From a checkpoint of a small transformer trained on Wikipedia: width 768, RMSNorm before each block.
Each number is 128 + 24 x the weight over its row's rms, rounded and kept within 0 to 255. Layers, rows and columns count from 0. Numbers have three digits each. The size before them is the row's rms in percent of the matrix's.

# k: layer 5 attention key, 768x768, rms 0.0762, rows 60-63, columns 192-383
# q: layer 5 attention query, 768x768, rms 0.076, rows 61-63, columns 192-383
# v: layer 5 attention value, 768x768, rms 0.089, rows 0-12, columns 192-383
# o: layer 5 attention output (transposed), 768x768, rms 0.0825, rows 0-12, columns 192-383
k60 101:134085115127125122100102159118117112130114139114157119126136061150152140173075123133137100158105119118138151120149187114156144147125151104056161145117126124134119109122107164131105173148113118144129128161119133100138134139183178109104132102100111133144112118130144151155102120099139079110116101148127096151134150160106107159102161116156128130102134143124086087102128140139060143139115116059116114116115149118125153107164149132143134125112153162128107128152110133102118108115093132131124137107119083140140090114163137145142126136107137126158127129117114136156163108103112102150
q61 104:148090153153107098132108132165164046137119109151085099130167099159092142112168144157137132096136099151129154118114129087133114130161165157120135128108113133125145138093109168122132118094113116112095126145065169133113150112116111138108134155106164137106142109103172101137131101134104091169139079116132111147147158105186099172133092154094097111196152121109147125134135140156122125132150113116111136115118142109121139121155132143124100162121128119114094125128085142143116157149137134098152097121147156095147114117129116138143139137094075141126123128146144106108092127174140175154
k61 105:095094136163120100172120138140120121149142124120135130153145144125145163145124112100122186152156108112095125107120178169121106159119121095096170127155139119141114095153129154117139110124137112115117124124143106125102138117107123089171105093089173111140138134160100132167171130097101129121105118130114114084146119121123095142144135116162119144095108126148113088099121129186148153154131127157110116132119099154112113077138130117082111124171143149151122112105132140114144109133140098114166114124138092178156155148115102115113106111134162131125152117141101132128107137165112122124
q62 102:127077157095165144148124120113171121154097128128140112107116145082125170098171137141137099111077147112129161116114118109109086158141150127149106111111163129150136153122141119106111140149132124133109114148118125119094121111114132156109146105124134136136134116146087093129076105138127115135160080104124135105122121133093137123146128052104126136135113126119162100088099122146129091121163124157077116136108081114104120130105147116155105154132114108097101108088175167120156137092157151103149152123111145102132121112093147118135149106121141106139100113144125169138116163124080119180
k62 102:085149146099164097169108108113159096171152120104193144224125176076129138159134128122137144132153115134102119143084124125103152097167063106140139122146150153118131098151123127078129121171146129139118098134124105125111124116110090111199147132100146122104112139096119130150141112111136167125118121123161142124146091174144142123146118117125152145107103123113093151128099062113159132091095133139120089082071174097126169149115136138102108120136112151138127129180117124124119114104175142125115134108156193124125130156158095113115170141142105146108092142100127149137151146131128167104
q63 106:117143093088140189126168137126128114135121078164113099116126142142143112134114170131146123098145142101114166151153063117127110124182119106119129101114110105124080149158132098129126105142116129106116160112181103138130140148160107097104111112092102183091152159106129156098126111139129123131127134116110116104122144170121148106092091117119108152119110129142157131105138155145082120116145121093138083153110134102128141089105102101138087132096132128151169103103152111122138149164110147113119136152171111117124131102147127140121142147183134115148134140108124102143113112075104111129
k63 103:141100184127118066126150092109096138125107114110125167116122115138105132137111118138126102094121120123148165117094117094145139121126148091146151140140132137109154138145106133186152144108176156140118123120159143139109138126120097138077121099075138128160120124146148148140152137180072152148127096097122147095109085098111149102145168132140113171132086140147108154196133168122137082145144108096150150094141119124129171118131115119099099109130102114144141145076097117153130124104145093093136119134110090179137148136146157134161107125134079141145120094115147060137107163092109159144
v0 092:134121144115118155131146126144139127150127098091159160142130105156157140109144116103176108083107154111148090180146137158123157170137096122067162086124060118146080143099121156082121104154115118141124152159164059150116136140143097148161133122127125124148110137162164154170137119142158139149091099142137117130177116110102159115134116069135124069123141180141119142115129134120149126138130112109137135140134166146109149161104125097104117117146163117118169156097071121134132150171161118153115083135140097133091114158150139121126167124112176136096137153091130186118171157120114154174
o0 092:143134108107095117138103128180062096146099100125123156123142162136110127120137152135158140114075136090113125175093172155112143146126116144071126083151075104100176147127145133112137107135082116118127166145149078113171161123135143106080145094134103123082124145144117132137136099153097098127125129164145091149156112094078180106173142134137140104098142150160159125160114139134131124138101120104141142156116134135098132123109110152125133134095120113134177155115180159156132130099130100095131138137155104127141132113102129088120079122111107129140112143146143158103112117080135115127
v1 099:148176141116132104112112124133122171156138130128100124133116166128133122084092133135145107147120174131088099113093094151152170140170154162081152155108110082087129093150189138146118126127078145131125091138128123154133146124129115178136090169157136149125116132118098103169202116103112165133126159132149116136125136107141068116121166114149125097104133143127159130124112116103171156116102109109142124093143080164122120157117142134173138122117140146144133108091081138110139120098103106102155140122152126117199148143133150124106177100158160118106168160141134121174124127078163113119
o1 096:121112125105148124140060144117084141140133088125129150146096117175110127113111139116108126100164142145163145142123152152131133173092121112117138103136106130091158118140089114120150102111144120118163089120126151122117122109098146110131123155127156126143122100131150150123118141114135150137136167098154173131136148132141154106088140149182090089123149103199122072096127121168114146130102151098175115112116145141145115122156129112112175122143103096147165188193156105102117149189086148129114090118115153129146128155125098108110140140134137143141117114137139128122149144138118125111
v2 093:142128141091119147114127148139152161117158150114103138120149114149130125109138162150103131070134133159126121102161073138131147107147100145135108132148168084137111149144108141117152084174088091128158172127100102165118145121152123150140085139142145120117108113135103115126122142140135127145124079175075141113120120114144165127128094158167136176114116138122089128131133137143157175110096151115101121108155186140143125109127110100112112161157128110137082089114137121163130140101129146105133146125123102129116096129147143129150131093142125163098150129151193119108106149091130161111
o2 094:152171135156120086134111145156133091114159105162143141093082111118124132121122167112086112166098094118133152107085117130134109122151139061137077088093142125123137152149166141096119146147098152128104132136131154138156141117146115140152114108148165123154082148120166110093118147158119124135126162109144133109098139153159151094168101139140102133142140109137168117137146095119118151080133152106103103167143107113147144117144149146093129128147123134167099120119121128113167126152178137144148133116085125186105119139112135118088137061128136124109144118159162116101068084162176127107
v3 091:140142115139089138103115108141139132132112126102130122113127138103176172074123102127159164062156128122099127177136156139108074126165094108151126121116106116143113172104115140160134122144136151156149145150102117094104129111085124148124174115113116115078089164140117138128112107112095108118125143096165171150143122111099121117158156073121205117184107134143114143108109112120172095129140117134108168140126106150146110142120123120118098130157172132128151128127197165140138143096084066131095105107088065110102161124102155138104101120088119167106100144144094118131107134125153112114
o3 094:094109123119098132140196149136168114131066147123117120148186103104137135167138130111130131093128118105135106101074099106125146166127165170099171173122131114156123144096128150099146101113171107166106126088131139112138121153136112184106110122124080152090124098097089180164143112127142088118163115164128123122102128096163119180168109133154131137121113163104139117158092155148110122162135096127159135124117108111096154116162149125147122138157141166115140106132125097141084140143095117071159130142132096100080125104140100127156149134116106170129103137071137084114107099144117093122
v4 096:099156161137113157113158147096157132160113128089130152126151143138099091154122140157138137099160133087097144106127119093066119129100185104124144119133128118102111146162144114159121128118095137121093104131161110168137118114124119111110094108130084139130133119142111170110088130171136123131130096121148118120157123142108111166144171180166162171185122135195136135130117124139085103098145165124134130135138099114155168141093157123134142112148088123129109139067125110101112168188146076141173137138118115103122153136139128172145119110122111107124119113102134114102111103151157166114
o4 094:125120158164113139139104125112102129113143104161163124128103134112138154127166156177122090117127136200080143113111091133131137113128076165104175147144135139126127104125147091147140126138115121137118151125112105099110202098112123124111116103104130131139124119161161102098146150139149179092111159138132125130096102119170137123127142115149122159117102104138084109103130124149123138169157161172138118160160165146099155112104129139187149146124138147127152146103115084157106087118111153095114159144135149117106178137103134115172136181161117166147125099108111107150153110099123126103
v5 098:112147130165165104139120122141089125158090101112135110164138150128120154152131134135162134127090176122139124150118109106146110129103123139147151114094128179155114119161113119130158146144132138173113142084084108140084153132132090132105134124104075130102149152131095131143147122126136102169136142110114152062106129137147103096133159146120186104105126127126120068129185144139132116165143146148087147137111109067119116103135131120100139152137103112148100102146070112123084124135122120125159139116118111137137132125161111139133109099103167118109141071164127101115093100127125119113
o5 097:136115143154105118134107113150100117145159132084139110123155123130142143135100160147187136136098108141124187105104126118106101087159123107114126127120058172147132111147180147136142135122099105159133159136122119080144164143125179134166125100149175126175147146129089128117121111130138104111180136144139146086110136105129161100178082145120146081135159153116130132137141167144136139164147155086110147102116152111142121152141144150126148098155099153148137119129099100118146158115177114136129137112159148130105114129142103133117096106170150173097157094130119123169099113109174086152
v6 096:135119154183127128132116184171128123109103122142136129138140110103174097112113122166111151167167126129076095086126114137128094122105154170125111095113148080122124148133142106143173077092108132199142154110178110130117173130086171131110079129120133170132142124177100150137129114121140127098129113130115104127138155126154191138115093128176164108129083117137120147129136104131128105146129113120105116116154131121114134128073087127135149118148149102161131186157168108189136142091114148121127134125175130136090149104130135080155131111123098131128116119064103104081121146122133156127
o6 092:117107129108158119121168143103151111085136108148140140107142125089133115122156095137142114152109139160159123158179137106105130154124107123146084117136126144139114166125146145150130149124122159117114120097123114145122140146121116139095162146164124141124168120102117104117149093107107134185142134092126138111124105166122104169137107149136165139122114138106166135158078145147118104114131150140144125124127114100089103167118120159190143094158129133141136127153130121108162139138133142111131114145167155131125164123172083151113148149121162148123113105091133138123133115109168128117
v7 094:168146139111121131135156140157116102175127135130105136165158116095115131116154160124169134140155115107143150153173105085132138085128139127143123122148115084093131131126082095138100079130118106152137122106112107100116142114119130092123149140101162128157131077159132144116117117180107110103133139165155141094135156119108161091141124173139134156124160122114130116126137123123138143133110138128113174122144149162111121136135126130131146098148114107148079121153129100128122117110151081133177138178117159164120120127123145087127132159139162125142140103104132140101155124123114149118
o7 093:163134088145100081137122107119137113127109118124124112146138132150173070110131136189148098151151168135157132131143139132134139102108153142077120130140086133113071136096076125128126116117137112124102129161149190116131122133105106135138146119105148120115151135121134102106138085108146127204145148162117153105128112085120148132124163164156157161115143159137121110115152105135115108168134137127082147093154132147199118114157094161100095141111119139090172109128100096122148123103145156153159142142101113153122154116158105132124123135133156137100139120130124136150134153117161135125
v8 096:147146085138093106120103145139065177121122167079127093141111135102135112153161143119146123159146152101171111103147118112155154145130160108134150113077136128142077144134162149122086173146103097158097110148171119112151128155087122154145163137146084140138140151090157126149143106169134121132146141132169160123145164143106094128157096149154131133141106127112111146140099121135110131152090109147151127138161159135110139133152138105154129127128133139151116126158140099117112121173092138097100133121130083090134090158154150116120143099128110107111107123147124065123071110104161084123
o8 094:105148106118127148150111137116158127122117142121149135110154110090133116120145137118131121137151131142113167131142097148124068090142112177117126150162108109097107138132148109123134153163128105137100114140127145133128104100089082157130112098131156158147158142151116128140147145147117124123098143150146111093141106182157143162152156146130099125123130113197138128103109099138162103136132164159094085122141123176094138132131114145153163116119138107141099148134179128094095159136119139141102132139180145100150131154101101141081174099146140129092131127159124116128101140113146153164
v9 094:147156137148086140138157125097128135088087151131079088080172123091142102134133113125129105122116155142137137080149153136110153133137165138144121120135125133097139115118110106135138158167087140150068112120137154118094131089144100144120100158150116195101095128126139108133175125147120158156167131064097117134155141192097110170111105156110136092135155137106157143128154125163160123119132129138128117105114110147144062110140086102138150120092139106147077105180141116091116154118118129125156108086134075069126120139108135111120142150104105119143141124134136166123168123124145129161
o9 094:130089148194134148131135086080093132106106170141143138109170111100157119107121160108111136136110141132121135146107118131155078130103120119140166103121127104122117145092166135097126099137091128115108107133133133103169140135133153113115124139175102184123144114163158133126155157160095128177181088150103123128146108145121157131102148123135159154103098107140138148126164107100189140102078106118116100140150131102098114140116140075060134171150113095127117108160154147132134137130125146116138221115154090128162111146131102104155114155093109141146128163122133129117101107109140152138
v10 089:131130093106168107125124131169128097087159103105095120149120107116155109132153163135138113158139132170145117125153127150133120130103119096130163121111128144133098139149128107101157129070117149124113173144131176083129116116132124124135109093118117129109097071120118141138103159140125112162164135138137118150085094117163155149137121159141111130135116133193163166097083161138137157119102139134108164125177107134137150114109141087107107153137134135131137170164123096098116125070178091102084119141102116162107136117131129121106107099143145174113108152136161117128141103154130139098
o10 094:154143123162105110105137148133132140105105163121126165162125169116100102129151095123137140078120145149112135106122130110120096142145142126157143141101070134167147100088143174136132164113089165136137112143132070128132117125130109143137093090136125100125142127141117123112142151115094097124173120148106117159160138101093129141137116145151087112119118126152138134151088091118127154110120083169138128145124111130138113094150151129146091118102110100104116132118132144101142108157171130140131078109100126125127130120172147141134155120130212143101093152122080175140101138100143150099
v11 096:138105136095114161142154183118140131108104145135126094161146122082130121179134112112092147105134138160121146122089093164105099149198167139116123106129120102125122138144097162107113189108157152126117141120136145130104170178168087122120156131141160111132111085122143144114127109084140104129158114085101118121097143138129235132097152101144114154136127087072156147125120176132142113117151117097129125154135126155134137091154095119093138136126121128090087142134177150142118177152123123182111118151121113150132158114177109104141148134141119121118109125140112172110144144139133111112
o11 093:122074131091115144104112135087115099121148118135130127112139132167142157170107150084093137147093116171123149117076158142121123112096110079118094176115133164162153143138114116107164139138115144102131148098120139156120124156168123138132127098123129133115130167124121141136150113142125108133120118145119147113088122139113209139103146122073076162150114129147099136125149127120113118124132155136103103071183144158164153152104132144141115137100107128137097095153132119079134141091132128142136171131145136147137115131114118170116152106115118125161174088134117086108172140164134145150
v12 097:145122125117117180121133138135133111121142098141166132104151099123132146109106120158165138197096127144097106091096150144132096122122129145152124121096109116098164105174150132113123126113128139080119156136152127098114109109150064146092110148126148087154143137091122138151116121099128114103076123131122139125121133137100076139169137149129127066096116132118132120126156133153115144126117094103132078086123100127104120104091108123180152155116117106112097109119131107134108149112156119103123172097148130113126094149132137082167160120120102174103145148132186149212146123140137154149
o12 095:150123151111157110085115118097174136132124118127149147133146106087129122115127107157106145135127128123096117132131123103160152150137144126190120132123087177121135133096079124134148109106110186146081112127141125127132157127143156168166120171115132133158153107152117150107071147140107087128097104120084128171101142170069106167127088109148143116114111128096126104106113143119112178087127140135136109133155088138157113091148141144139132104137104120118112109089100107158133130145150093105147202099130166123119096130161130083137152116145132119122147136130078143117155137135103097153